Part of a small language model's weights: 5262 steps.
Each number is 128 + 32 x the weight over its row's rms, rounded and kept within 0 to 255. Layers, rows and columns count from 0. The size above them is the row's rms in percent of the matrix's.

# layer 2 MLP down (transposed), 1536x384, rms 0.124, rows 836-862, columns 0-127
size [107  94 105  99 104 108 109 100 112 102  99 101  96 103  94  95  99 112  84  97 104 104  89  97  97  95  95]
[[167 144 123 142 147 139 158 179 102 158 120 112 122  92 128 119 161  93  94 130 147 106  90 121 124  54 146  53 146 150 118 124  95  85 188  82  89 162 100 147 120  92 178 180 104 159 120 105 153  92 120 187  97 132 112 104  85 135  78 175 147  88 108  91 113  68 149 144 163  95  91 104 172 118 148 152 174  73 169 106 207 124  59 124 101 158 119  49 132 134 138 118 114 101  65  94 107  68 127 108 184 121 171 182 101 120 133 165 132 119 156 185 144 123 149 119 119 101 129 128 141  88 126  72 104 123 158 179]
 [ 76  69 100 160 195 130 111 142  92 107  37  95 103 195 162 131  52  71 149 115 112 213 110 142  26 185 137 166 176 126 153 134 113 105 110 121 137 177 134 194 169 135  90 170 129 175 146  88 116 104  94 154  43 140 102 182 129 120 148  64 119  96 120 144 150 126 154 114  83 118 117 150 112 145  90 152  84 104 143 104 126  89 128 162 104  67 136  83 157 100 110 133 116 180 134 107 140 109 181 125  79 152 111  76 139 152 106 137 127 110  88 129 182 133 157 136 174 157 149 180 128 149 140 147 161 140 135  77]
 [170 140 113 198 130  97 105 141 149 148 114 122 118 100 100 175 137  98 145 114 128 153 154  95 102 148  77 138 139 155  95 140  90 143 108  91  99  99 180 132 133  89 111 118 173  92 163  98 133 144 128 137 124 100 112 134 115 145 103 191 164 173 116 172 147 151 114  77 118 206 166 176 104 106 118 174 111 120  92 114 167 118 145 143 213 125 120 132 147 149 140 143 164  89 119 145  98 139 135 140 123 136 131 128 112 169 167 186 132 117 128 102 177 119 130  84 134 130 151 126 125 110  87 121 140 108 132 127]
 [169 116 108 141 154 155 171 155 173  69  99 154 154 161 121 110 123 169 129 140 185 134  89 162 152 131 130 166 160 156  96  87 205 101 138 144 124  78 151 123 145 102 101  90 165 160  81 119  83  99 147 110  92 135  65 111  90 112  94  94 127 127 135 123 110 162 157  81 109 171 123  89 181 141 129 166 128 119  92 113 124 125 181 108 121 100 112 181  96 187 158 119 103 109 185  96 130 196 137 173  82  67  67 152 147  93  83 105 155  93  99 165 108 110 131 173 213 115 146 134 139 123  86 120 134 140  80 106]
 [134 103 175 174  83 115  88 129 134 146 179 123 177 143  79 147 105 149 143 148 135 104 155 181 164 116  97 118 128 171  82 121  88 142 107  96 102 134 154 125 122 118  66 132  89 203 165 172 136 135 144 144 114 128 113 100  99 133 173 137  98 121 193 105 133  94 185 104 128 182 101 111  77  79  78  68 137 150  71 128 218 103 151 178 117 138 126 172  59 113 114  82 134 116 119  84  95  91 166 141 112  87 124 125 149 185  72 145 104 134 127 181 173 119 112  34 155 125 220 129 120 108 107 124 136 162 177  79]
 [106 144 149 132  33 117 155 138 201 112 146 117 166 127 127  97 153 170 147 176 171 165 136  94 136 131 162 115 110 120  87 183 142  83 164 117 184  73 148 119 139 187 162 116  78 106 178 114 146 173  91 142  96  88 117  90 126 136  60  98 143 224 174 149 143 116 153 105 160 156 126 188 141 116  99 147 162  83 140 126 130 149 179 124  77 130 131 124 168 128 177 109 102 129  85 145 102  96 109 170  54  97 100 138 112 125  90  95 117 165 180 109  61 175 155 150 141  75 145 172 139 121 116 103 135 101 125 160]
 [163 164 155 154 145 136 125 107 118  80 148  68 121 176 211 149 163 125 144 163 152 107 124  80 178 173 129  31 188 138 143 126 150 127 161  82  50 160 163 205 140 148 128 132 139 114 137 123 123 117  66 120 195 133  74 150  89  97 136 118 185 118 140 109 122 117 150 131 158 144 203 110 101 129  43 120 102 129 151 128 102 141 101 133 189 169 116 194 133 115 113 134 106 131 115 154 120 129 158 126 152 135 142 135 174 112 111 130 117 152 135 190 160 141 103 150 164  60 111 130 138  76 133 172 125 107 118 148]
 [160 122 122 131 139  94  72 128 153 142 143 113  81 143 134 166 160  82  75  82 186  73 105  77 121 146 149  49 134 179  92  95 150  87 136 111 131 161 127 199 101 133 134  97 184 118 114 180 117 124 177 172 106 171 132 140 132 161 127 160 121 183 212 170 141 108 130 178 117 107 102 135 145 129 219 144 112 102 105 191 135 140 112 122 119 159  80 172 144 143 151 157  80 115 118 125  98 129 139 157 134 152  79  44  90  60 142  84 153 121 133 127 116 125 186 156 167 158 118  99 123  86  99 108 160  98 120 123]
 [144 130 183 181 155  52  84 109 127 122 107  69 127 169 140  67 103  82  72 153 177 186 127 169 184 143 126  77 132  75 114 140 174  69  85 109 116 151 141 158 104 105 108 164 120 127 151 136 143 130 113 151 151 111 181 181 150  81 116 110 162 146 133 121 149 106 119  89 108 146 163  95 105 162 147 113 149  64  51  85 167 108  81 143 157 165 152 151  89 181 134  86 141 125 165 118 103 116 169 121 101 158 147 141 171  93 133 130 146 212  60 189 118 119 162  97 123 194 148 120  93  74  86 109  97  98 140 169]
 [ 70  85 131  60 156 146  85  97 176 155 193 120 124 121 202  89  83 105 179 140  64 124 102 160  49 103 110  94 193 127 103 116 120 100 187 161  97 135 129 159 185 152 147 181 143  95 118 148  58 171 162 141 181 139  82 127 107  76 158  63 110 117 130  73 143 128 165 163 144 108 147 106 117 151 102 174  53 105 141  89 130 117 169 125  74 114  95 165 135 104 137 186 156 104 130  92 101 192 168 137 129 165  70 130 123 114 124 120 132 130 140 107 113  97 103 127 147 124 184 121 101  73 149 154 102  96 126 156]
 [141 150 107 146  71 128 179  98 154  84 141  97  97 128 150 120 169 141 125 155 168 134 156 126 168 119 157 103 122 188 132 145 140 156  82 114  56 130 116 141 162 146 125 107 107  83 191 160 134 131  96 115 157 171 103  83 104 127 137 101 103 103 172 106 147 167 156  87 141 132 140 192 164 136 121 160 129 168 131 150 137 209 146 145 165 124 146 112 123 133  89  95 104 179  93 123  66 184 118 103 127 131 142  91 152 164 163  84 101  75 130  87 165 160 116  94  95 127 107 160  60  93  83 120 145 120 123 140]
 [ 77 193 107 107 133 163 127 121 141 141 166 112 138 116 157 101 157 130 120  99 211 166 127 103 121 172 165 107 137 169 183 131 126 158 131  79 175 141 114 148 114 146 126 192 107 122  93 140 118 115 106 136 155  85 125 118 112  81 162 121 158 154 138  75 135  98 129  92  74  91 118  87 107 141  79 160 110 140 114 195 123 178 117  63 142 157 123 135 155 142 148 149 136 157  78 164 102 157  82 170 148 138 128 109  93 153  58 105  96 104 118 119 133 162 157 173 127 195 140 173 152 113 123 143  97 148  81 102]
 [111 140 104 174  57 200 107 136  84 137  73 163  96 157 149  73 157 132 132 108  91 164 155  90 111 101 145 135 172 123 130 114 164 112 124  95 157  39 129  95 119 160 108 135 107 168  90 136 121 117  46 157 122 136 154 120 123 104 110 133 121 133 141  77 124 107 183 149  97 160 106 160 100 140 137 220 140 118 125 197 158 146 242 157 146 100 124 133 119 103 157 165 130 131 150 101 152 174 126 163 183  88 116 112 171 158 144 165 152 103 111  98 166 110 184 141 145 130 110 132 158 135 132 158  98 116 131  87]
 [ 92 122 149 134  87 136 172 131  71 103 171  80 170  42 131 154 182 143 192 130 105 144 147 116 136 148 154  72 126 114  98  72 171 143  94 160 137 132 181 110 156 202 128 151 172 144 133 180 137 155 114 114 121 164  68  99 112 152 168 108  61 143 112 147 131 154 137 123 101  91 161 118  93  87 152 131 123 166  91 170  63  79 152 120  65  89  93 138  73  89  92 131 160  94 144 172 140 178 127 104 158 167 170  92  90 110  84 173 147 102 110 133 148  90 115 108 206 138  91 131 160 112 108 121  94 160 112 135]
 [102 106 128 124 179 144 173 109 100 101 109 128 170  75 113 125 145 147 119 118 144 150  93 196 130 103 140 114 128 153 178  98 127 133  71 140 166 108 110 166  92  81  33 117 146 163 137 170 139  57 153 130 118 128 123 112 118 140  70 106 157 163 156 139  78 134 153  84 165 134 140 133 141 150 102 106 130  77 165 117 107 129 144 101 157 107  45 170 158 138 211 100 163 196 120 112 176 110 122 104 198 172  58 144 170  67 137 117 106 103 163 103 150 137 117 109  84  85  89  66 113 152 115 196 153 103 115 176]
 [ 82 159 131 160  96 169 109 144 119 161 171 110 126 149 181  93 176  90 116 170  85 147  57 137  84 138 112 145 123 152 166 151 108 177 157  95 140  89 177 138  99 109 131 108  49 147 124 183 107 164  51 167 133  84  92 163 129 133 114 100  77 153 164 148 143 212 170  80 149 144 106 160 109  88 136 128 164  90 134 159 191 108 138  95 178 129 133 177 108 113 140 100 123 136  96 126 150 173 161  60 157 118  93 140 139 151 110 157 143 159 112 114 142 157 125 130 123 157  99 147 123 125  83 123 116 144  86  87]
 [101 145  99 115  98 116 129 156 130  88  96 150 113  58 133 182 151 126  87 180  98 145  96 144 130 139 120 131 135 118 221 203  82 159  64 139 184  72 115  51 155 139 140  99 108 113 143  97 164 141 124 115 152 165 133 116  94 139 100 117  88 132 139 136 103 161 110  39  56 133 135 149 106  86 119 151 116 136 115 161 105 147 169 106 168 134 148 160  65 129 100 107 132 128 117 155 122 152 176  83 126 100 108  59 157 133  93 190 142 148 115 182 169 187 146 159 184  74 113 176 159 105 107 119 141  92 119 132]
 [177  77  88  92 176 107 116 147 207 158 110 136 185 141 166 178 142 124  93 112 149 113 112  88  88 141 122 162 179 100 146 124 125 151 155 115 102  68  73 169  87 142 131 122 121  86 139 121 138 105 164 145 102  86 167 142 114 139 176 172 177 106 172 129 136 161 126  95 153 173 128 108  70 117 118 153 138  59 174  93 143 116 157 125 151 127 109 136  34 134 145 118 150 149 131 162 108 105 116 152  94 135 150 140 135 127 127  89 144 115 163 138 169 133 133 121 121 116 148 139 118 178 182 117 134 158  92 159]
 [122 155 134 170 107 143 130 141 124 201 121 144 149 119  87 139 157 130 109 170 153  93 113 142  91 169 126 215 150 144 121 135 144  98 123  92  94 147  77 109 139 143 142 113 135 155 140  92 119 104 139 115 125 181  86 128 118 106 100 123 169 140 150 126 110  87  65 151 135 102 125 110 175 163  92 136 153 161 128  89 156  72 124 115 104  92 165 153 156  73 122 113 126 146 121 171 178 147  91 146  75  60  94 120 109 154 155 169 178 135  67 102 141 140 204 112 178  79 143 146 170 127 135 124 172  99 130 125]
 [166 157 140 165 126  99 118 118 112 123 115 131 193 110 105  85 212 134 156 103 100 109 178 158 179 153 130 158 118 122 112 136  62 102 106 207 158 101 103 183 135 141 112  49 138 111 113  94  62 108 164 173 129 102 161 156  84 127 196 127 106  85 103 133  94 146  81 156 132 142  85 120  93  33 180 149 166 117 139 117  72 108 133 139 190 160 104  93 127  91 148  73  97 127  99 126  88 190 128 134 160 115 175 153 121 115  99 126 154  81 155 108 165 105 206  93 191  73 178 154 101 125  67  80 105 103  93 131]
 [121 139  71 153 108 185 155 117  74 134 166 123 128 141 127  97 150 102 143 109 206  41 142 142 148 173 174 148 102 127 125 146 155 133 174 153  61 220  97  96 139 102 146 103  95 158  92 148 138  92  70 124  99 158 173 165 186 145 152  93 127 129 117  81 113 178 149  65 168 183 153 130 130 150 147 118 120 134  76  92 128 160 119 104 122  97 121 163 164  99 153 180  62 150  88 111 164 155 136 102 106 118 139  83  94 114 103 170  55 208  45 163  96 125 102 150 170 172 154 110 109  97 137 144 132 129 115 166]
 [144 146 136 165 123  90 173 150 147 137 150  84 132 139 115 211 154  98 121  67 163 188 154 125 161 133  76 102 173  88  95 132 190 156 128  88  65 146 129 128 149 220 128 159 101 114 151 128 140 130 122  88 144 114  89 155 149 157 113 214 117 163  60 168 152 197 139 124 134 183 129 135 142 143 188 172  78 144 105 120  88  80 128  74  92  75 108 169 132 148  90  86 132  94 119 112 159 158 141 140 156 116 159 168 100  76 146 110 175  80 126  32 123 101  88 171 167 109 101 136 187  84 120 141  99 187 135 110]
 [162 152 120 118 130 175  73 179 114 129  89 130  83 101 148  96 100 170 107 115  87 134 118 113  68 104 155  87 117 132 164 154  99 102  84 121  86 162 149 106 102  70 132 134 120 121 132 122 116 106 161 112 149 139  81  95 176 168 122 126 132 209 121  71 158 172 105 155 131 126 167  89 133 101 152 125 110 108 150  57 158 156 105 126 178 112 137 129 235 164 114  92  34 137 151 114 129 114 126 120 204  93 125 144  57 135 149 209  69 157 154 164 131 158 154  86 145 109 147 154 133 110 134 157 138 121 159 134]
 [115 169 171 103 205 169 113 131 158 132  83 123 105 126 102 119 190 140 144 154  65 126 141  86 126 153 111 120 168 115 124  92 129 182 133 133  67 100 116 150 147 153  78 125 153 110  52 156 107 110 134 117 152 130 127 173 116 156 175 108  84 110 176  79 162 106 140  92 159 130 156 149 124 100  88 136 117 149 129 124 177 138 167 156 101 150 113  94 126 128 165 129  83 132 183  69  89 179 130 108 167  87  96  74 135 168 152 157  91  99 132 151 147 111 146  96  86 108 195 115 118  86 130 176 173  97 109  99]
 [148 128 172  86  99 167  90 151 107  87 197  87 128 132 145 137 152 123 133  90 114 107 137 133  90 108 164  86 160  97 133 152 133 134 157 140 107 164  92  82  81 174 116 144 141 110 156 163 122 106 120 115 117 123 145 159 179 142  98 146 170 122 124 127 156 107 133 129 113 182 115 173 144 122 143 141 167 111  87 137  63  97 153 113 123 179 143 151 142  59 139 125  57 104 165 139 130 157  95 193  67 151 124 111  75 137 150 139 108 148 158 162  97 106  99  66 165 123 144 130 121 106 110 147 125 130 137 162]
 [134  88 156 140 174 153 175 158 127  69  74 151 101 160 145 114  91  98 155  97 156 127 144 152  66 203 122 101  98 133 108 123 102 121  62 150  66 112 181 150 143 142  99 107 150 169 115 122 145 164 114 145  97 146 102  98 125 111 131 152 121  88 113 132 171 115 113 104 134 140 155 162 139 115 129 148 108 151  80 101 196 143 154 121 155 122 202  77 150  81 108 165 166 175 150  90 186 128 144 130 135 184 144 112 150  95 147 161 135 121  49 165 102 179 120  99 159  32 125 101 116  65 137 153  97 109 154 173]
 [ 90 116 144 103 124  68  96 165 130  53 186  97  91 140 130 135 123  96 137 136 125 124 152 200  86 101 174 122 154 148 152  91 123  62 123 116 104 131 121 196 113 177 124 142 120 166 150 114 226 173 107  82 177 138 104 140 134 101  96 113 202  51 157 118 126 137 142  75  77 132 100 157 128 134 111 158 125 139  44 173 122 123  88 155 132  76 130 124 130 102 118 122 127 141 111 122  82 138 115 112  73 116 184  45 120 165 141 114 112 167 185 135 134  77 108 144 147 130 134 175 161 118 114 113  97  99 135 115]]
# layer 2 MLP up, 1536x384, rms 0.254, rows 837-863, columns 0-127
size [ 98 101  94 103  99 110  96 118 100  96 103  97 114  90 102 100 115  92  94 109  98  92 101 102  92  90 117]
[[114 192 150 151 175 177 145 127 118  91 112 137 200 191  66  49 140 150 133  82 162 133 177 171 134 113 190  78 137  95 109 121 159 134  85 172  76  87 107  88  67  92 120  49 189 127 135 103 175 104 117 135 151 122  91 102 127 132 108  70 136 152 125 128  64 105  92  98 135 103 125  77 149  63 114 155 145 110 154 179  82 200 151 115 107  94 119  90 128 144 165 129 120 139 100 132  96 179  37 100 108 145 172 169 140 123 137 118 130 191 164  93 160 146 123 144 153  59  79 111 152 110 155 106 119  79 116  62]
 [ 95 102 141 116 104 150  96  47 102 136 137 130 164 151 159 113 178 118 107 170  63 141 130  83 156  83 135 130 146  93 182 150 149 182 120 158 121  98 103  98 105 161  97 159 113 111 105 101 103 127 146 120  90 132 160  98  55 201 141 154 161 154  73 169 157 129 138  91 123 110 100 108 106  96  86 119 166 116  99 141  84 147 157 154 138 116 139 118 104 136 103 175 151  79 127 128 125 128 102 135 120 106 191 165 112 140 193  89 107 173  94 141  97 136  63 122  91 147 164 112  82 146 111  78 119 177 124 103]
 [183 144  40 172 157 144 120 153 160 138 153 125 136 131 134 186 102 133 149  75 160 136 107 117 151 114  88 165  93 147 105 169 133  66 122  62  52  88 139  79 106 120 126  78 109 158 139 122 129 106 138  90  78 111 105 111 163 161 101 138  75 140 130 147 135 104 132 112 148 127  91 149 146 125  91 136 167 176 135 125 128 166 117 117 179 135 108 167 102 132 183 110 168 210  61  78 105  94 155 131 114 110 145 171 145 146 119 115 106  87 142  75 145  81 119 117 123 179 122 134 171 144 166 129 194 105 191  38]
 [148 132 115  84 161 131 159 130 180 104 146 131 158 162 142 131 112 137 105 153 113 120  94 153 128 140 155 103 162 120 183 117  94 136 114 159  94 104 130 110 165 155 121  95  82 146 110 137  92 103 130  66  71 130 119 118 165 107 127 114 180 121 143 138 152 189 144  90  84 121 126  96 161 152 158 142  89 135 106  87 132 136 204 143  94 104 196 140 117 113 142 191 153 105 119 103 157 132 162 181 162  85 166  66  87 139 111 182  72 179 128  59 113  94 100 139 155 118 155 179  83  95 147 130 130 119 115 162]
 [130 116  87 108  92 169  88 148 105 128  69  78  95 102 119 150  69  91 186  91  99 146 103 156 219  84 147 138 136 109 115 113 126  72 110 154 102 153  95 145 136  82 128 171  99 183 117 121 137 120  84  87  56 191 149 167 143 126 158 124 210 107 116 219 128 152 146 109  85 161 173 170  82 131  99 148 102 149 147  95  87 173 101 130 113 121 140 115 131 117 123 116 147 178 128  89 146 119 131 132 179  81 158 130 119 140 141 116  72 181  87 123 126  72  72 164 136 152 115 161 100 168 182 126 110 108 105 120]
 [172  86 132 130 152 117  97 174 141 110 180 149 155 164 153 123 169  96 172 140 102 122  73 147 159 140 142  89 112 137  90 163 121 108 141 108  97 161 100 100 138  87  92 133 150 138 114 120 131 134 168 216 168  93 192 110 134 109 154 134 167 179 147 105 156 130 126 127 107 132 185 166 140 112 143  79  92 130 103 101 133 153 110 184 165 141  58 154  61 189 111 137 117 138  79 155 141 101 129 153 107 114 191 161 214 100 100 124 162  99 139 112 146 115 119 151 126 122 129 110 144 142 158 111 134 144 185 127]
 [ 93 118 110 184  71 128 155 116 153 105 138 173 120 147 132  98 121 104  87 165 152 145 183 147 148 104 121 190 162 149  96 134 165 102 125 113 129 115 144 138 161 173 121 159 123 104 164  56  88 110 109 140  72  98 160 160 114 164 132 169 111 161 137 148 136  60  84 169 132 144 198 109 148 118 137 151  36 151 113 159  53 178 132 116 145 138  55 123 124 128 144  87  99 122 106 191 127 160 166 171 187 143 176 115  74  81 149  92 135 157 147 146 147 124  94 129 180 150  98 105 143  85  93  82 156 139 121 128]
 [172 207 110 135 129 139 172  95 115 136 128 137 193 108  79  72 131 150 200  80  84 183  98  91  78  95  98 127 124 193 107 151 125 166 139 173 171 102 155 172 144 167 139 143 132 152 132 139 141 139 126 121  35 167  75 174 135 183  97 178 130  70 102 109 159 133 131 110  97 124  62 134 148 120  81  76 154 113 128 107 149 117 116  90 148 131 114 154  81 114 112 181 116 106 100  60 126 132 122  93 183 121 152  83 195 138 177 124 102 145 120 103 116 101 127 104 160 173 178 106  98 173  80 136 200 183 102 218]
 [ 95 132 195 151 135 153 133 166 136 111 132 187 169 185 172  87  80  90  63 148 182 145  86 118 165  94 116  92 109 118 142 163 128 131 164 172  81 102 130 149 125 102 151 123 131 121 162 135 156 157 128 117 145 125  99 152 139  93 173 143  88 145  66 137 137 139  99 187 136  92 162 142 131 150 143 121  85 126  99  96 111 164 190 109 131  54 127 150  90 146 180  99 111 120  84 120 130 141 124 124 135  79 105 119 192 154 126 172 138 146  79 110 136  85 144  77 121 107 113 130 106 147 158 173  83 179  73 110]
 [167 133 122  96 157 137 153 138 117 130 148 108 125 103 166 102  99 166 122  80 123  86  40 107  95 147 123 139 137  73 125  60 106 175 150 175 163  95 104 135 203 111 138 129 114 114 109 124 146  82 118 140  83  89  75 155 154 122 146 104 162 114 115 108 112 138  98 195 139 143 120  68 121  83  79 104 140 159 114 133  82 133 105 134 133 128 170 157 180  91  50 130 120  57 150 125 187 140 143 121 127 151 113  74 155 122 138 166 173 153 138 122 118 117 123 114 143  76 132 185 129 155 180 186 100 193  85 162]
 [113  90 109  86 133 125 100 128 129 119 156 172 122 116 104 149 123 163 120 122  77 119 131 127 117  68 173  95 128 184 103  74  95 140 155 123 153  69 146  92  48 158  95 104 150 166  87 180 106 145 151 149 162 136 102  69 110 114  98 160 157 150 161  97 129  79  94 120  86  91 122  74  92  75 109 133 136  96 105  94 121 170 117 155 144 163  68 121 107  95 154 172 145 125  87 128 137 100 127 139 189  84  90 130 121 130 137 136 157 107 125  77 125 168 121 110 119  92 107 163  71 109  91 127 141 119 108  85]
 [129  97 139 152  99 124 119 132 161 147 148 150  80 155 158 115 133 169 173 175 171 113 109 125 175  87 134 128 154 109 150 117 100  84  86 139 135 180 139 159  94 107 129 116  64 182  80 133  85 138  49 120 178 163 168  78 174 158 131 120 109 157 107 155 145 140 113 162 165 137  79 160 137 126  90 159 171  73  97 119 136 148 151 144 160 143 217 107 100 110 109  52  67 108 137 158 152 149 116 129 118 146  96 101 131 184 172 101 126 148  81  98 120 132  92  68 125  86 140 175 111 145 169 160 108 153 183 130]
 [126 107 171 144 148 115 152 129 128 122  68 140 115  88 144 147  88 144 114  86 133  78 168 209 132 105 108 167  85  68  78  26 134 110 160 123 108 133 127 105  98 107 129 149  78 118 161 172 124  86 165 130  96 114 143  76  67  75 137 136 121  88 131 135 158 196 128 129 143 127 137 132  58 128 189 131 174 141 136 186 159 148  85 150 147 160  98 116 125 177 107 157 176 153 174 172  65 128 139  43 127 126  96 144  86 121  88 137  97  94 136 137  79 113 104 101 113  96 151 121 119 143 106  90  97 104 133  67]
 [144 113  81 111  99  96 152 165 159  89 103 125 164 175  74 111 127 125  87 117  85 145 113  97 130 149 144 135 100 127  78 144 115 133 160 116  96 134 153 138 168 110 152  72 113 120 134 148  88  71 110  98 101  76 112 148 131 155 117 115  73 114  86 191 169 131 144 173 120 102  99 110 147  85  71 117  90 126 133  76 109 102 111 105 128 138 145 143 165 179  81 146 106 186  68 208 155 184  91 130 125 134 179 105 141 161 142 155 157 152 121 101 126 121 114 100 192 104 102  91 151  86  88 151 133 157 147 137]
 [134 144 166 125 132 120  98 132 114  93 101 165 146 134 142 131 107  85 156 128 169 167 151 142  54 121 169 134 122 124 163  87 135  87 162 158 122 161  93 104 125 120 141 127  96 116 102 135 136  76 167 155 108  44 111 106 153 121 149 120 183 205  93 137 136 157 102  79 149 114  96  96 169 126 125 147  95 133 120 128 117  91 114 114 146  78 122 111 119  79 142 143 107 119  84 123  81 167  90 106 154 131 160 113 165 108 168 155  70 139 164 153 126 121 143  61 146 144 153 126 127 136 184  90 129  96 104 162]
 [148 119 155 140 129 159 127 155  84  82 166 112 152 119  73 167 138 117 125 159 110  96 174  76 137 156 120 178  83 122 175 114  96  75  98 160 156 134 208 126 146  90 140 114 114 191 138 105 123 106 165 149 125 102  87 127 149 111 171 152 134 145 109 141 118  83 139  60 135 117 162 152 110 107 119  56 145 183 105 132  86 169 142 192  36  68 130 157 135 131 147  96  87 131 167 125 107 191 118 165 117 145 109 135 137 130 159 147 170 150 167  78  62  70 137 115 111 120 139 155  97 158 108  76 143 131 153 123]
 [ 95 121 120 123 127 138  95 161 125 175 156 138 162 125 172 170 119 133 108  77 140 160 184 113 111 101 122 122 127 143 177 156 127 140 184 127 172 156 154  81 127 127 128 122 140 110 123 103 106 128 111 101 135 181 134 135 144 147 125 184 115 124 114 100 142 128 155 117 165 144 112 164 143  80  76 108 113 183 157  34 152 173 173 129  73 154 128  96  22 172 171 154 100 147  45 141  70  63  95 156 117 194 180 172 155  98 147  93 126 159 159 132 156 213 127  92 137 116 117 133 136 168 172 154 112 128 156 158]
 [163  87  70 130 122 113 120 120 114 123 117 114  78 112 147 173 156  65 109 155 182 129 163 138 142 136 135 171  92 151 146 145 187 150 147 191  78 232 190  95 119 136  98 146  80 108 168 102 130  92 112  99 108 132 128 146 113 140 114  52 109 118  83 217 138 131 136  91 146 173 103 195 121 112 102 146  62 107 118 138  91 120 134 141 132  93  86 177  69  93  98 122 125 153 151 112 125 156 169 155 125 146 104 142 186  68 142 106 125 105  60  70 142 106 134 176 104 150 139 142  97 138  74 142 141 178 109 165]
 [103 108  70 152 189 163 137 161  91 141 141 115 117 169 124 174 102 149 120 157 167 114  85 115 204 117 110 141 126 109  86 105 153 104  61 107  71 107 156  73 120 124 111 142 134 158 119 142 126  85 167 124 164  77 176 148 135 174 107 100 110 135 138 163 117 146 128  60 131  91 146 156 122 177 192 133  91  97 122 162 102 175 110 179 115 104  67 128  94 143 152 104 157 137 137 145 172  98 129 107 116  94 133 189 137 189  91  96 131 115 179 152 137 151 148 136 117 101 124 177  71  99 100 145 117 113 137 101]
 [163 159  37 127 142 112  97 105  95 117 100 152 116 170 144 141 140  89  98 124  59 105 154 174 104 157 109 133 172  84  50 117 170 126  97 114 194 134 123 157 155  99 154 122  92  89 134  71 165 133 132 165 155 107 104 110  85 138 127 141 137 139 120 119 184 125 101 121 177 140 147 157 150 110 160 145 122 127 176  96 121 201 133 119 161 133  79  96 121 168 102 156 147 125 114 111 114 161 158  92 154 160 153 173  86 137 134  84 147 133 110 174 194  83 126 126 159  57 130 127 115 141 162 116 153  94 140 170]
 [ 98 141 106  68 158  84 170 148  97 112 117 115 167  98 200  93 164 163 116 119 141 114 103 120 143 111  93 122 148  54  88 138 130 130 169 125 121  90 117 136  92  85  89 162 144  59 154 130  59 118 114 132 127 109 101 205  89 149  87 176 115 189 110 133 146 174 104 191 169 101 160  94 207 140  93 120 120 137 110 152 146 133 112 169 130 110 122 171 137 127 106 126 104  82 135 127 134 161 119 119 124  82 150 178 180 128 118 137 154 120 116  82  63  96 127 148 142 137 154 103 152 109 136 120 180 151 111 166]
 [139 184  65 115 160 103 189  34 166 153 117 129  88 125 223 148 127 101 126 152  98 118 158 132 150 157 106 145 136 117 133 146 123 151 130 162 144 131 133  75 175 134  82 114  93 107  77 136 141  89  73 129  73 180 148 102 128  91  50 158 154  84  74 188 124 143 108  94 118 117 120 157 102 198 122 146 141 138 132 144 109 110 113  84 123 156 132 119 199  95 141  96 155  74 152 107 138 160 123 186 114 128 140 133  78 161 151 116 154 119 124 120 100  88 143 107 126 182 106 120  66 126 155  81 171 169 116  75]
 [ 97  82  86 133 167  91 138 163 159 102 125  82  83 132 138 142 178 140 163 157 116 137 129 102 131 143 136 148 105 119 139 106  82 112 166 124 163 153 104 131  87 146  90 129 134 102 143 179 117 129 103 132 111 163  86 117 135 155 152 156  71 118 153 167 167 117 179 177 125 146 128 193 127 126 144 160 173 145  97 134 189 154  84 150 158 127 168 102 134 139 137 133 154 115 175  79 138 124 181 145 132 185  97 182 141 141 120 141 154  97  70 115 157 135 104  91 159 140 155 155 151 149 203 109 114 126  90 148]
 [156  95 112 110  92  93  63 127 130 143 134 180 150 154 146 132 105  57 123 164 105 141 136 175 130 117 141 138 188 166 122  99 189 153 170  84  96 132  93 146 168 168 144 119 164 109 150  94 232 117  78 188 126 128 167 142 153 145 135 151 124  82 149 104 131 133  94 119 135 170  90 160 169 123 120 162 103 126 131  98 168 137  74 145 100 115 120  93 145 130 183 131 112 162 131  85 109 151 141 135  97  94 144 124 139 112 127  79 158 139  82  92 110 143 131  75 114 130 132 137 155 157 205 124  93 132 185 127]
 [104 126 176 140 120 146  49 139 163 125 152 158 160  84 119 159  89 142 136 168 208 151 126  86 149  61 105 115 130 100  51 105 138 139 112 200 160 125 142 169 128  88 146 152 147 147  89 128  90 153 155 134 148 103 118 121  57  89  56 126 167 149 117 103  79 115  83 118 152 115 135 111 101 125 111 114 167 126 140  85 127 105 105 151 147  63 170 137  95 159 128 122 129 186  79 105 132 106 183 106 102 118 138 158 162  91 135 161 162 126 133 144 104 147 136  96 134 127 123  71 123 163 146 118 139  56 112  88]
 [151 143 124  83 168 114 161 119 137 140 132 124 107  89 105  67  84 184 128 136 102 163 119 187 127 114 181 139 163 114 159  83 128 131 165 107 113 114 159 178 143 134 133 121 143 171 136 161  99 157 135 129 127 123 144 152 150 135 125 194 137 157 123 136 190  79 169 124 134 101 133  97 138 115 125  65 159  99 139 130 105 112 133 176 134 111 145 138 114 119  98  68 143 102 107 132  77 107 145 165  78 119 117  78 152 175 144 144 189 137 129  92 157  88 139 189  79 147 147 140 118 124 122  83 182 157 160 116]
 [ 88  76 130 120 118  98  97  92 166  58  89 127 159 119 131 111 165 105  65  93 123 175 150 111 121 175 127 100 120 141 125 194 191 191 103 121  78 165 105 137 205 128 122  99  73 123  79 126  92  87 104 143 146 145 143 126  87 102  98 122 153 136 121 181  97 128 136 174 125 174 109 128  77 159 143 126 121 187 164 135 135 137 131 197 107 121 197 197 123 166 168 105 187 192  48  94  98 117 122 134 144 176 116 101 162 136 130  83 147 138  87 117 143 118 126  85 124 159 126 120 153 171 138 196 138 159 109 173]]